Weights of a small transformer language model.
Size: width 96, 3 heads of 32, MLP 256 SwiGLU, 1.5M parameters.
Architecture: RMSNorm before each block, no biases in attention or MLP, tied embeddings.
Each number is 128 + 24 x the weight over its row's rms, rounded and kept within 0 to 255. Layers, rows and columns count from 0. Numbers have three digits each. The size before them is the row's rms in percent of the matrix's.

# k: layer 9 attention key, 96x96, rms 0.194, rows 14-50, columns 0-95
# q: layer 9 attention query, 96x96, rms 0.186, rows 15-51, columns 0-95
# v: layer 9 attention value, 96x96, rms 0.295, rows 0-31, columns 0-95
# o: layer 9 attention output (transposed), 96x96, rms 0.253, rows 0-31, columns 0-95
k14 090:145150117108158082121103136160131123138136131073097148108109141137135100121131126154094114116173140077138109180161105101099066120088120102139126115102122113118140082101100101138087098136133106130143132108176115098117139091144124141106155124166133125122164169139118120111130119141130163146
q15 089:103090154105114109175133160159114119116076099133147120135128108143167120117152159098143109159076110114118118129130161100089083102097100136121121155124130132099105149132163129108124157102098108149121140099140078136124084074137161128134117105145109113103169144140139120121134097172138123113
k15 087:109136105146146123162161094103145155140121127091114173158134177125131112145142180137132097138130111116157136097159118135135108137122101087140121123125149104159118076153174140116141150127145149121109097120133185132133105159158164167162131117110162179141115099116158140101099145112116100135
q16 069:160115129114130131098137098136105105134096150124107114107167130102157139105135134153099138116210099123129153111121083106174132130122112113119143099138116161115160091140119118139155076169106117127191121133109120145110121119159147155129143100115118111129112112156123149126165113186168141102
k16 099:150123140143109146133108124139138124107166139198139176128078152077115160119154164125173132100115154128145141127107100109152131140144130089129151152185114108123119132179163165124087131145162112109120099102135152144137156110108125106112129138139124149124124123155135113112119128075157085116
q17 077:180126136170130138137092151118134117128145128127164149156079103149072128155108121156124109102129145128113117136115162103201091143128155093133134125130114148109104101158148179114147149141138137099134122148138119108135100160124160076094099122144166146084135141132143112149130102138093111122
k17 083:113167113119100148137135121128125077129150161124162124143133140090164113124137143117157097133095134107153181138090131174143156120093124122135155158124130141176144114145120136106159079082078106114121101170131188121160174114147136155133130123138150142146109146111126136131089099126129134142
q18 104:127105124118159105110151152101072128150115124078122091106166104163113095125130098117074154128167120132110116127162155124119137097118118162142096091166130105072126093105130109117109164097111154124141132167113103111124135167118125109113130127099108094115149155117146133150180136136150149143
k18 091:124131087136109134146175066159128110079122096121128101086117136121173146137119109121121132137141118119126162169150132109104163145116081142152107122100130102128134137090067117135128135173092167153140143146117128101093120120132140154074114126162133126141064136106135136112138129137145146137
q19 087:162102097137105091142098132144124083117148125146143138169066147139117072154130151111154142151138127127138159149148106106129129163145154136119146150151123140112142156160111109154130175116139079102142125119142143104170120123053112102103098146120130130151121115173101127146128122102137128089
k19 080:112132152123105141113126127140158132164162172073136129127179120102072121168115134141130121092130131122119157101147156159155096130090120152152120123092101131117140133143052165132132141101118142069113115122131132152121144139157102139149122131158101156141127143113123180180121141129119116131
q20 090:137145131176112144131106157156119088074145147139150162136139148104121140154130148167178127120137129113099118133167174148146147097115152093146113148166112138092122101143150136113130123102112165106125136112095128116149139123167134112090131135150186180172122126145147099149132118082154118134
k20 084:140089109141117125157141160122138104129156129101161159151102092157123143098161119086116101108105119097184173123120128107134111142126133110109174156075142139114101193140127127086131119099135120108092122130144131165162124114134135178164134133120184126120134138141098144143148136145105146142
q21 083:103138126132158130128175117123156149087121090098136081094133144157157111112152095119129148161162154124128081137118143168149184106133154087140107113104121133099157167131145129109122096131171136121097160135105098109112079112104121107121121120106118092120118147118128154119126115183104158122
k21 092:118133098094141117076182136145099095144097108123102137111132099089136150093101099100119120117163138155115151118095106113164107148108122158124122134122148071152104079139159152156133144138084083151134138133133149152087127158170161112183129134131115102130135144104134131114135129113147116138
q22 092:119142143130133110151155138149187152183152120159103141175159099116147148115119102129118116124151128128148125138131128091058147105080134125160134154157153132172141140135143133124143139138146115140115184136081102142157150098134157134149097097141109117118096115176101139148146135105162136129
k22 105:132102125139127141129113095108107127143114138121136103105152163143146129106105124090095150135111178169098115094117123135156112122124120101152101075111114093144142085089140094127122129127162123147125111138112127114114123110157124107112138205055163100131140114143119127176092149129116138165
q23 101:092143126116121140138146133114140159106100137124150147101103130150159110125103085130101143119153147122140118132152142082125111151111133178108127117084121111081106130142123161181157105088173154154151135095083159096124138151097106134143116130135158165156163144076112140131122107146157132168
k23 092:162080108122118109097160137146116140149110106135141104193104108082105129133115136164140132147101203127134150133127095130126139117145121126109137137087143125137132103152155135118128140151093114154119118141162143128132144120090073083130156154124122138117150161166157119112112068152160142142
q24 114:114138113103150164107164136111096129107087134104082066129136122133135129102099106088123126113148094129111115113135129148133133108136100173116104119105147127139159153102127080129149145164068105138180166108139094130127110148169090136123142145084111146127149099107103141120154153133111156136
k24 075:148164142163053133142101121165153143122147157164175152090083182085137133123150109130147104095099106121134111146153132149153101122125139086123160144126097104103111138167134134097107108114175120084139117147156160146113153117127132123129145118157131141123131095134133141128138099107135103124
q25 099:118136139157175131100116104135116155083122122107149122124131151111109127129135138122105125131155086172118110144125119109125172097100148142109116128102147130095115146108130098151094104086117118127123106141139143045098141157164117162133108156125092123097161093135151177137180104157119140149
k25 082:129119125133127154121117129096127097135128089121135147146099085165121145106099119103145160086119145091133147103076154138157125117137102123090113136154112111120150171186106150100105143143120168156110132080119092149194136109136090132142118108127131135157084141087133109108117111100133139112
q26 094:117082165145148120168134129136131154146114153141132094173143142160152145099136119118126146144104146142085092149146130171153107132110179129092112168143135080156069132117119117151136157145138127164156121133126113176109138105157109120092140186128124140149110132148094106110130157108143149128
k26 101:124112129112167159109135128153132153139142104165124148124167159106114127099130125117116119136117146120190171131171168098108113169103111099092158103154154143111164113159121111114116070122148140077153118099096147094121117135179117141110134116116141099108164129150110112174114131125108117141
q27 094:122133124127140129130171098089138127121154155148112178096144116155125100106138113131108104142138145139152158133139100140109153143121098149150119119131129136132103114137084126089131099124149090071148124092152108143081085161143137106044107166124121119130166120121103126122145116145160085102
k27 095:135118168138125154124111140113086121153118145110114121106126150121127139139105140128164112116090144150170096144147147106145133165081123147062162124110153069104172131142159127150106127136136171151156125148131147121121130106127078092162171135114148145131106141148139134153075126102111126085
q28 095:088122109106138136171142155115157127094121186129126119147151184145151137131149123131142144080138100132121128125121131162062118131147131144149104149141079117116082142095157136131134118089111071129108135174151128144133134088148143090119111114156123110140156160124153150109097108101105113135
k28 101:122170116139106142101127091158128146155128113083141103111112087156111119133130129138133126098138105126162106128149149064160149131181092083109155096099121147106132119130140104134166112107107131153109119135106102182122120164078125119108108101112116074144105112131150136100164127140121131095
q29 095:164132166094154127072130129178125171148136129120117135140105137157100108139127084137092116147124153145128134136108089205138143106088132143135152126155144127157118130164153171116172131134163112149145080129153117142120099126143123136128143127152145081118127144078119129155104134117151101115
k29 085:131111098159170118144103162090128138085100128160115118119145121111129143147097138107129132148145119089074118149146164108130118112104160143091084131115101163097098104134137109096099145114123137141149152138114163121108139111154117093101111095113165122141122150170071131155175143092122120156
q30 097:114108154146121147128125126170091189127109087108114139108101119149151160151125165171131141103129177107098136108101115143136132115147125117118118115131139107182101126143166150093122151142099130163101106119147139144129137119081150119142116153127184146107161135164131128149154147126187165147
k30 081:119143093136125109172095156111164139069132116128142134145119125125145119112107146134121080180103088118108095104151120087105125135160108185108117174127115127151152129124156115162091149163159118137114140146128081115104122143153130137114091138172093145117134123152133117136133086103105139165
q31 087:191150136143163145112175162126121094089119108127126163113106116100110176122155117110124145139118109131150143140137120132101135082147129118153159148183109103145144114116118125141093077135115107132138167155090142164134146110125108148123124173163152109113099159138142123116086086158124156132
k31 091:101104113098129164130105093096138149146157174193112091172121122161122097104104063102106094124153132143119151152132144099141082102146147122130125159131140083168129126135143159116140187139145127153127112138135155095121107119102118106107140143118154125136130092121139111119134113109142098108
v0 112:140118177106128125135136128164107113138158150141135141113114129133108109131146143129140157086125116113083079132113108181098132103148120145114149123133144116124097139171145133108112088143139147136126130051146165149082127115134105142168149080131164143167076129120132138097125175128158128142
o0 113:111155107132111111148114148129086124109170169134136159122129135135099097128156132142199130118139144111131102125128124129125155120105116150143138141099142061109127194124121127130117165127114140122144107116145146132133149142150161127106146096117154167168105096101098140091117093071108092160
v1 110:099099114139109131141185090098078111107137135133110127114138117126138147149187099122148154102150135118127082110133136127136142160134090108092106129133161151131129128136122145093145119100149117164141147138092124146127114118106112162102082115133115179106138093138158070100118112072153145131
o1 116:135098099142110120143145135102122140080128165105109091100134095117136144148129106130130105120096128124184117125110133160117117145136128138125146085105141067146123144113086126066110106139125084112111170141149117096103133093098099141141141088166137100121173116137138141123155131066139136119
v2 105:113124127133110180118141112148161101133128129123105150113127110158191096110119114115129139146133091129105146151142135093105132132119170157113104126124144173152125156107138151104118119146090113131169121148139131099168076129116128129187153102128129138118091110131122156160106104110073189109
o2 104:129111131123106163123133116146158133122188109136115113111121141119151137154111130124140121121109100122087146100151145134133127103155189146144092158128077121141139199133203147133116163097135124158133151168129136169114116156125132116092127124133141133101128152162133163120161147080107134129
v3 102:113126172144139158106129119102129099105139114145132110121110154160134118132157121124123118143125121108112102121149195121105085103167106113108113161134109126101134151122146096141146165145105152126096107141157130108091151141119190135095143046163122101160118139150087154155145130130153144140
o3 103:096175147148120125126126122145120114144115100102106134140149154145156124164144127141100143147177119112138115147099117108147099082129131138124132109128184151121103171126150107142105118120166120117111103081106190111077132126122140103080154115158105134160113131167125062125152123143119109150
v4 091:146174111134140133143119172120113151094146090153113143104137156119127134150065096123116098126147076141148124113079145115140127092147119105143171131113132121139138126152134110112115105104106114115132091129165104143108172117097154154199159129112119116121117095091154096107086147133120143138
o4 093:126163125104147127092106135141123106095200146113163138150163128106124131162151102127145121160182164180129152158102137122127146136140160118100139105117120106113126087100178135117153123121106138111112138163133133171142144078091104125131120098116115100133133124075141125116100129159100150134
v5 103:123164092085088101131106089174101109114132121142087081142141116141112069117111150101099123116144143123134137142083138121101117144150136131075175104150151133099116108177133137118131129151113126093114131093103101123117138115170135156116118076164124144143149116112128105120132083143108131121
o5 104:094110101089155117118146088120116115144175136113131106129153142111134125124113115148156123138122147112123097126109132106111125075127151089133161105146117149134147091170144142114126133134149141137068077145104099099085149109154175154160126109168134133098087112111091172135163124143098144133
v6 103:147104144136107117134123102092129136093157117128119128125129149086145160151145114058162165122119161104145123176103088102098162136133107164152151131119100098121139120150198146106125133118164107121164114139140147108126128119164139125121126143111132135184124115137103124111085131087109164157
o6 105:163125203151109135155121111104133107099083167166095131105152155106110128108138104120148153089140133107152151113112072142153132129107134099137145115122130106115146100081174144084131097170163115144153097136136135114111108106161109171130149109116135133136102133150115134087145137131127142143
v7 104:122099131134121156134109135096174142165130105130136141147105095167143129122133142119135143108131148141109081171118137156152116132134130123134103128123089113112118146124132125079155122177131110185082117072113160126145110152086162102157114088114152165129159156143149126110134129066112142151
o7 107:116115122141106134164112126126129133130093114117124119147126162106148113176151174093126156131098130091106138161113126128174138130120115143147115135186124089138114128112124122117111135084085125159134135113107122117107119168095135096153108162100142162182168154113085120109142111057124116151
v8 113:155072129129097105111129094151142138062152124157139103113150113086143154114119115167112130151099135151125150128090129138127139088137076162131150100113119129135067141136156111101096142134112164139123117102166121112101102125167124106169139130109084132155114115151103132120117169123157143134
o8 126:158125140127124142113112194146106159151154150168134136085137163124132116116103160141138105126117133085141149116129096072126152124143105114109108125121120130126091113121149103102095104139128146124104086143183141119113139152206114131107148122139106133147154130117173130076105141119131086135
v9 110:121128117110140105106141140125173132133129083129073127106113122141152142089109157127071119106113128081122142140140142156113081133143153156164113112159133155124152120118099171116116173128111152115132099145139160146154101185095081132116119126128146111168106112128142133158139104095092165109
o9 118:128126150140107127134164110134111127149188034131119096131123131129118153148135116120108169118149130074110163134126097135129162147143133150103110120107079149131149144139144145174118138090094109113144115151110122162122104121096141129156146166152132117135117100147163107124148115083102158104
v10 099:112135128115101112155127188125168168116113114112165149118156112090085143132137106127127122092110138105114174106139099097139113109090157136150132147141120121096150084142146144136171126118155163144115136148133146139142143154105123130152114148131134093112139141094109149191093148162102103186
o10 097:102153117150131174147126136167135113120077074181137170138152142175118147085142094124133118109175142109124117120170127132147126145081142111140126146128128088127151082118147141176141114154105106102126125127130102138135106103092144092153141136125134122140118135150107139148102128172177148107
v11 095:108113122127181133127121122137124141122151116085163154133098120118135095138124146130150138137086149124123085122158193133165119130095154117104098110134148157112106173119163075164139123132120172169127135128151090104158148135119096104176093113098139133118108187117124107122130143111128144126
o11 103:123112113153146138143109127138120147131095086153175133117092121141174160083104130091172135168091124142076108107136125135133115148133125142114110164124137145141124118093134136165147148100131090135136157114104179137110184150094115131112114117121100153122126103093121111125133167108145067135
v12 109:064118142131133121134175115130122153117151124140164154098088141087155139128137149162126130144119115198127143104115131083093088108106148147090123170130123130144184132089107139178116133138098159130118119112146148138108142144149120130153110137140151118144107113132119123120123137090179086146
o12 112:104125082114121162141095118181117173097116094133120118140140110122204133084156127135100162110134113161115155135133099139115135132118105102097137122115132146112109115142144077123137116139113128085177174138136146129144150152157128135115170087157147167141128099141121080129128112117126119160
v13 117:172128125133142119117177109127141163121134119100156135151108120152144124156145144127100134111128143134133105149146094169174098144168098119129142144150109089134117108174129175093110115162175139117143131175130135128131078147058153131142082119088158147130140133134136119112136147144169137116
o13 110:116106128117148129097137160092145174123203113148129102141125136104125129138139161116125156146130142143144131145155131135123146177095074145137117135155127081113142119146113137089134126159123116121148067108158143129110068108052116129128107127096130127135091116153109122127148153130143158123
v14 103:163135139136122161137173151155117124141118119138129125092163104116146109142155119086111118114114152094140130119110140140148086133135119145163107137127099151093124109128119111141091108138155171146129152084134171108160155132116154057157110169141127134102166153190120104094120139138151158106
o14 101:130150118132148157114142152139123128158132184179125153134120113144158136135113111089138142106064119138099152117131160120141102120145102103117151097139138145137119122098111130095096095143099110143164146092120118130089107128087150137136130167081107117167093140141116105120067112106175139097
v15 106:094144109156146139147084139175093123092133157153128151112156151172149075114126118121127130116179094110132141134109129084101104125172119140125111105156154134141149145132143098141070134128140159146133107132122103164129119149141103143114147111143177121132119165158186114144151123135108087127
o15 105:121147111130093123163062150116117106125207150135114080129128073137120111110129144107118118115121147172142082141127161126124120160143196126122154121133113131154142135113134116166143132102140107159091151128085144116139162121146133122104128134138162163121104118124112098124147102152093113110
v16 106:162158117149125122113167109128123148123168096133080161121116118115185134140125180129166165139108166143132141141121098124136167129141104124150100134143103153161130144156114113146155112109108122109124132136118139123130079148070134147184094156174137108152129109118129136133083121078147148133
o16 106:166114152134139149128145100180141141116190088113111143101139137091130095147160132134119147115135110149126082112163098135149157135119119130118117132122153130117111110106129090097087077135089122130148128147085103151134115109098110127121154143116118132102146096126121133087139148048135167142
v17 101:132121137132132124124133107156137165126186097164102102130129112092126105140143155144161130091125101099128125123118163150115133143116150153126126119114121130107138134154114120188116099144120125113160160085065124158125121161077123184146107127171149076103081138130140103138150130126106165119
o17 097:091114137105104166130151083176188140112206090120110175109127082116147122147141118099147105101128140130111130126154129154122128134109084112088128089129145173130162097139102143147105133111126122120111096130088112126135148125145151111130141097125119113150106124150145122121085117100133097128
v18 095:139104100151126116144113145143099171134118119097109132112124138145140122106147159136091100121099103163128133157092065103100174141092122093116161110123127132069123082107100137161121129113125096102130153159185133148163143109142107146103108132121141141117086128160104098134136159113141098143
o18 093:108139091135150145124144118107084155092124151153112135121108093104115125098131132148140154157120107093122153113141120104150164151138120101069100077130115127139125121123129122136167138175148124127165112113118127118147129048132123106157119117169143160110145151119124166189133085124108105115
v19 107:103144150130153138117124144140133132158129137120092111102150184140128143125123094106155135075131188103161122085077117127068144098142144130137129152155159118118137140143121148111087186162152109125121111098140077102119160139102122106148145146101109115126127107138159118155122137164094125126
o19 102:104173134120106149130096092111119130170156112116152097105142129146072099115089122124159102084132138169125130128097148139148106133150121171134121111107115126153158105090140131096139138143136127165147124143155161153125134131139151124150103148152067065164115135153120099146142094117124166141
v20 109:153160142108126095121101152158123160088132118163175154124192079179125132131128166156111174138126133094104178146162139116120120132115149118094148078148130146095148106136095112152137137112132118110119115146108114152146077124108150101123134098109121102129132138116123116084099132133105127107
o20 117:129160117153114136150146133154121053144205130159171130111130131127135132139127111097109130175120133118126121103149097135166124117110116120153117112125143086079170126185132135155145118115147137106099143114125131126154120150145102133134159189115110155104149115094115156143121120168130150117
v21 109:087141156138113172138143162127153110076112118101128123157104196153133119141112136109095095124135126151147137134121156145112124134122129126125100076121127137155130139111131122093082147145157123178099142086101121098193120136094131089153146152142107130107119155141118154135139117178111131102
o21 118:117110144134115138122117144153145137135136132100097139136114131151148056149067140084134152136119141115144152115091176174124079131133164177150112143142075149142115110137136118116106127128103108162139154117153153124091096124105096114139109171136114149129099151094148124107123130173128101104
v22 107:120148131156124144143166159151155140095117128174142105125183149104133154114104156105149155155110135135159152102159128150130167125129123149138152117115192104121128087146119128096067152115113121141109135170162160158148147134142124137125175138157127093148082127145142086114116138137107107121
o22 104:131139129130090144115126150139157148141166143145114109107136149139121159099118110112136135112171109144166146153092130155142153131123076131084149096088165103128137106093167136141107117106092146158113134153105129133111107079155099126152136171119145129115155100123160124119132107207146102106
v23 111:117129149178158133141094118157139123104148133136127108142152133126162073121116085095101085154103109109080137165159122109145111131164130140091157111112143137127148168159088145176172094134128162140130145107135119123089151155141097086134091092113157127118130110129112165125126134125145143121
o23 114:147100165166186078129131118096141094103157104202147150146133105153184114108096150152147126137101141118113105117147102155138111111113131132135131127096107102124121133138144080122155140083118136157133128086093122120100161114158158126103134097157153144152108129134144108152114142130119121141
v24 127:083099119108109109142134127143139097107122147138132114148165169105089135085113142176101105118136104158102149096112120127144143088120123162132172133104160153105154091127171140138127175155104127093153124132139122131113188125157133119123161142121121150111102156159153159138101111157133093158
o24 110:101109107104094091133089101133084092094137124184107139139112169118116128108102112145118125107160083116114122136115140094112141110168124123136162106131117133103116108106124110170126153105132131123101109157166137124153149085155130132153140116132099085107122135154147134160069102169131085152
v25 099:111113154127156130120121136103097132140136087131148154131117094095143119125115122115115104102114165076154098113087122150141162089145112126112096111123135124146158143139135177110143142160159114117123154168131106115127124147065159138143139138132103124162131163144077112124143100179113113196
o25 100:130132148119152141086143093163115128134088073139136147137123123133108126154125089103104118112122163146156120136115119111153155108160083135109129136138128093160188121129085147092127165125162130168136109130142157160111119105095117104114137143176127143145083118133106105066140113161104135131
v26 099:110180122180110138145108110139091138107146086152107133172127139118137137101124154091168116146096142151111152107090151162111127144092127141140126106139100150126162089146129137170148074120138159083137127099113073119141143098103125122155159125141153132144150121105111131139149156089123109106
o26 112:179131133136127132110138076149145150110130151135127121130188122111135090067102141100164132131160099141133135135131122144115100124136127106119109093137135137133136139160118081176095106100121139114164114142086135152099110118146161109141155129153136091119116103086057116091114156130115127137
v27 100:139127143097130067084118146108118120132111116088129127137168110138148120124173104167152120128108131131122103155182167148131119128125107118121169135099127087143154138157095087143147097126156119139103149122175119110113106106089127134131118167105175110116116122132090128095143085105148136174
o27 103:117115132154173086130137152128097122110081105133152145070095140115105118174114170135128135133083135144101160168154141127165122114100111146099141106091162118152125139178113125140143096128121178128085126098153132139134124113099128137132181136114151146136130094124081107130109138160118135126
v28 122:120082144109129155146102131130180143149133119102116138112121097112127125165135164107113147109080135080149081134141115148120132170123114126122131131138143113149095128144133135108124139148115127183126122157108145108108115120129112132138156079120120176159164161053107165149165138088117156130
o28 125:157128184119110138088124118131151134160104071131134117115114116138143190107140105127137136115124139069131076158120107146104104164101128131145157154136157126139125158072147121101154134141120137120123085136140140119115110160121138104122086137134142145142147148083076151126146140083093130114
v29 103:069166114143148131107122117121162134102145116122127133107126134133126150137108153146122133159143065157124121106152121126148122115097178120141100128117115122152127161147093106134132109128182140140099168094144133144112124165102125121085076123109138153112163071137124150168147083158107162139
o29 107:077128117160136134148129142112153125094105063140118142126141126113151099165135152131119098132109099152133139172128135128133123154071170114119113147111113123156102153154129088106093157123117093142125138099153059137156112139137104151105087152187110119152114106113164124147132148136116125131
v30 101:100119123131118133156093144128163149103149113157122137135186113166095147118123161067102134173139134090156169114111143100148143139121171132115133089127134082138133119156157126121133120150148146134105098170118115117123141122122100114173145212122122142141109147140119121111099159154125121121
o30 102:155137160128110110137138149131143119132146128188128100118165137115113096084141163077113117115129136119122133102112135110135106113116116082138142107118134128140170091101166127161178158158143134148102174118094123160109084129131115127122125151115138111159136123063151155115125151191116149148
v31 113:180136176121076095126130145157118159131135137112127143150157125140135116176117152131145104128083130157137132126157118163154129128103111087157097095116150073153131105106119132096159120133110137123138118122165142085152103139096123159119106152082146149101146134098121093085124162132140124165
o31 114:116166136139159097120156126127095189118159111146168158123126119113110105121133134125125109162122123103120136184112147164134113167102092140122111132149154092151119119139108164120123125165137127121135158146155133144124130159118079120123125134078179142098117141087110142133125158144207143136
q32 085:132135089137123219179133103143107123141117113168149140126074135119148128148124102116136127159106151145123083094155151133119104125103136164114115089133113099138116150126093152187123127113143119149144134140113142145124150151163140148098134129168090143110149103154160155118156130122160135154
k32 080:129130104111153109079136131119133106124134121116115154105164137110152118144110156146157116072123127118099153130105125116115124145138092159120097126109112141106118147106152144168137129163112172129145122131158139041122126138145164095091112132118144156072121101161118148143059104102125131134
q33 085:095140093103135204083110086152100098161113104172133148116147142123145130112125099104162147143137140131111127075132124078117139101106126153083140149175136113126085117136132126150101095112157124152112073101154153136144116126139145143096145159108115145135119136117155131113118140115142099123
k33 075:152171133139137134121134084097148132147132143145099126105113180087160119108113137137126120107136091152090110145159103140160131154151114137183117155103114141118161128132087147144135132103133125142132137099137123085133145177149087158124100135106116187120069143153080139117130138100110114139
q34 074:185122146090140109099114153137114121157111076103114114113141089128108134087119142122143149115128105080136134130129145154140133079144112149111130118143125149113074107142078145088134123121142120116111123095219126106147113106125116113125139154096145094132155131142114108102130167104114098134
k34 080:159096144104121151110129113141091141119139130152140116136083189153074117109109124164146129063134153142126135171137109142153133149158118159111142145135132148117157121126150110120167131101166127122123139129120132074156148159117148145101154151144158135086143125155117151121165152129189141100
q35 086:124135110108081158132115086179150124130151095183154135144140130099176155111160120102157146114120110128141125074109138072109149090124100114105144138141141124165120131114140128110101117143107143139142075149105163135133127111122131156100122122096116123104117100155155138099133141099174087159
k35 094:119163121125127117096130094107144147111148132120149171129115174147116110117151160147096128118105106111130119134088130142138081146110154157190096097096108157113114124122095157151157111093124118100130152150139135053122125190113124149086127143147104132105159154151112134142157112123132121143
q36 101:144096101138138132175133137123137090105171130101136092139146145101141136118137110127152139147121126150120143150072149137133133089115152121128148117118102170129077132119098131135151173127068105130154098113108115109140131130143191139149124108140137062132166074155125116106117100116120134093
k36 105:103074120131084129128101115058139122129113154130184144136147103166119054126139142156142117150122081102138140114113159156134106131120132161136168081116121130116145115130138139117145129116095126117128149109106122131105108178107132113111137131154174148125175177153128111141132105145143125107
q37 091:096146092148085146085136098137152141099060102110108114181109134157139085173141111133134113138107104137147117139156128118111127141143175148165132151096115136133136165112100109124151108114109144148104146131140099134080084146060144124127117133139140104133134123139120175144137119143135142099
k37 117:096108139147105121151135147135155128105130104197107078098138099119190137132105158119176122148081085126112118149149132135133109125164106114106110157124169100104137125144133124089135161148108165138135174131110118154098148130141098108121140166142127159114104155124129116119131154119094105087
q38 130:099070142125129150127178151130099142150174121119142086130156114146168136124105117096136127132118167085130121135093170102183134072108110142122132148112138143118072132105161127156147118096100090158138145121171113125133125113152102141138138132102145142136088098133151126130157116116126162123
k38 108:133132147105144105098144139132122136114129143112146128104116137137089135140148139102101123120117137096166141124152113166119126165120115132084124080095114140087105208122163113119179141126110152141144119121147161151148096140129097122134122141108186164110155130141128168176176166121137137156
q39 081:101105107127076129137095119148157089100151142129158099150140124131154091135168138118112114101107073092108176104075146114132117142104125113150165127094093167118102124128147118073127125154097103128110065125129122110144137125110154119139110109153163128158154115116132139102104124129115156112
k39 100:124170089122122106124106140126149076158140148084108098148128102132144159105103114133165135119140139102105129152130119149121143165167105112140116153133152143154138155098108147124138102096088111145115108143107115117099135122096169143136078113108085185154056119151139140121116134110123130089
q40 117:154168132130186141136132138122132112100109090078119147143105138128129150151131136108144129132137108121088130124194141123107119135135115128151104172119090141101129132102116105118137128111094136122162139159079168089102120167099158118147124122157098059141108112096106116136152105162096135113
k40 124:129126151176146144133177125123147146111104107110072091146148126115176155132144095094120140155142133160132140094073083116100137156133138110166074125124143113095150132114122107172114121139121145148113144136123137123105123134163133074163129091129099085132127112125129083131109109096144118137
q41 108:122082155116133122150156138163139168108130105125129157091159157156166118118140160109148121157153143140141130085172128118148146150148111119060095111118106115084175151100120101124085137086118102153133118158134149162141113154132153133134155132090135138113103135107100110143137096145113164119
k41 107:129144115160146157089140148143119141102153113167171164114132124118154137167137086142107102105121141164133140126129141110157116141109154161101111079084120098124164151111113154121126142098129141102142114112167113183143088148136131150094154180097104144137110123146119109129147068143115146109
q42 118:112144123073115173091139107170114102154164108129141117086145135102084155100107114132129157135166118097115138127103137176149146109175128102126149092164136148083095112153092109141107137155099110144109108150134115087132147155131164125148148145116114118109079103120145121133150113129134158112
k42 106:146119144086126154147112105138166121086114152143132110148093139108108151113113148171151143094181112131099124135119151169135143153164157125109082107143111129130107170106142129132149120101094138121112142172113129134148134133168174084175170156171138083119147110139173137122120117123124132141
q43 107:143125111134132107150107162130118094138150179170117133117162176102143124125118116125112163144144151141124168138132130121104107131144126134126155132161137098151126126144085091141082151162145137112127119126138144143100113074185106138100117161057143114125118074154130116113142118168137110169
k43 102:163148113089136126125084094131121123111149098096073139106127080088130114075115082148111091144134135121144120093117100114154145154096108122100110092104128081147137137131105121128126143126124115140127118115129105148137126078168125156115101116185146136106129164117100099101164142119125096150
q44 113:118093149130140134122139109088088152144145126191110143099160138082177168123128115109157119146112130130124129124121122122118131138090095114139141087144130086121116101142065147099097099122136120111146148086191113108105131128142130159118135128123166146149111132120152100106087130101153089139
k44 116:108142127112144082101157115151106162089130186122136154054153094107089133115138137124145142128115125135109127137143082136133128143097100106081112088133152116144134115136107100090102129123155126151155091143156100078106128144137086142081161108154150131117123127135137135108138163128119109113
q45 124:136155146147161150163132133141095136117112131185152124081126096102101154141116137128121108122133102107097135133119143095154159113115137117124126114133131153185103121128130115108157111125195171098131125116145093157108173110170106088152146117113133108158144078133131114097082127138090143127
k45 120:127137141099158097117122162123112090119109132120090128128159152140101143110132095130144131148152116117127140158068137098150144095082112130058161140105140090115115058160147130134122132136165138128129125121125144122159131164147113147159121106140110140145108135105112135142065131157182132112
q46 107:148133088161157072115116161144112115126134114137131119087117134120104162105121110152148109123150122150128140117126132111178098134086122093079134115099134108108166109112159124168125105096109125103136073131133128075117175094157117126174152091127115110122102123096119112132165111128149097143
k46 107:114134114148159158172108140128099142129123117126137111151112096132093148137114099191107154159177096128108143089172127108147126134163113138116146132094104152132117100082119158153113100114143118088141124118127107130140178065134136125152196083144119138105120116126099120145149131132125136137
q47 109:112120114090124106128150151101095136141128136104139140102125087166108110151117137137093106087123132108149133123139105147184150129098142113152138089126127088116135148179112143131181139098126124101138130142118087121074114134093137092078120118143133140121157184078112134154110109169122123120
k47 107:106150101123156129123111123095086075121112137152152116136115123102074128154103116123117136182138129119076123138161123172124114142127148156159141165120094091098127144170078155113118137133166125105106128127121082157125132151145105116134142151111157122137164121105126127153137157169118169164
q48 083:121117133117093127164120092112131124131094133188158149150108121132084123134059130133150134151170187166148114127102163105143147116170134156138178107116108143147106126129184121131147124106108128154107156117119104145177117135150132132150114141159134103120130120131167125140105098136137091103
k48 088:095085139161120102129103114089144127148128152141131143139156123131134096111147122156137149132112088159127127114142101092120108111141144162134095126165106116146106104143100120120145151095177143119129160142100145125092090195144119145096146147119148141119111177113146103121109107135055084130
q49 085:127095136142106094180089135135145139088141142091169147163105127139131095129102141142135094157106121129119109138135197114158092125103134141118139127116115147142140153130135089098188178114108122136147113107120132086129102141124102094136072130141138123137148174150118145144165096136108137127
k49 083:153068110148137153112142140120120141162121139087158123152138161149126102119150084117065122148097114150164122106125119077135125081134140149129129143124129115060129098157088114110158118109130156120141161137142144136171092145139144158096141122143168150120089147113131102139146129107126104148
q50 114:156141082178110144192137123119142142099159133096137138159090139139140139141134160143116125108078117137131133126125134095134108092112098113157127151113123148155139143093132089125177165064146149123140086138094118146123123111107114084142090119132094122105136106169097141107133126140141107150
k50 095:135115072112130111121143118109142105097129115135121153117118130116124121118150104153115114088103122106133130098083114148135142122173117167123115176136092154096150127141135113165121129117112191099107142146175120083131126158098168136095131150138182171079115156158139106123091122128103146127
q51 087:099073130132118100131119128132123138131171149116153100140124093117137129151090184128120112162145135112144146125135179105188099121075150092127135124109139157150130158100141109107161153135098105129113132084117111090134117120127092116107100139146143125148138174134101126181156091137114133099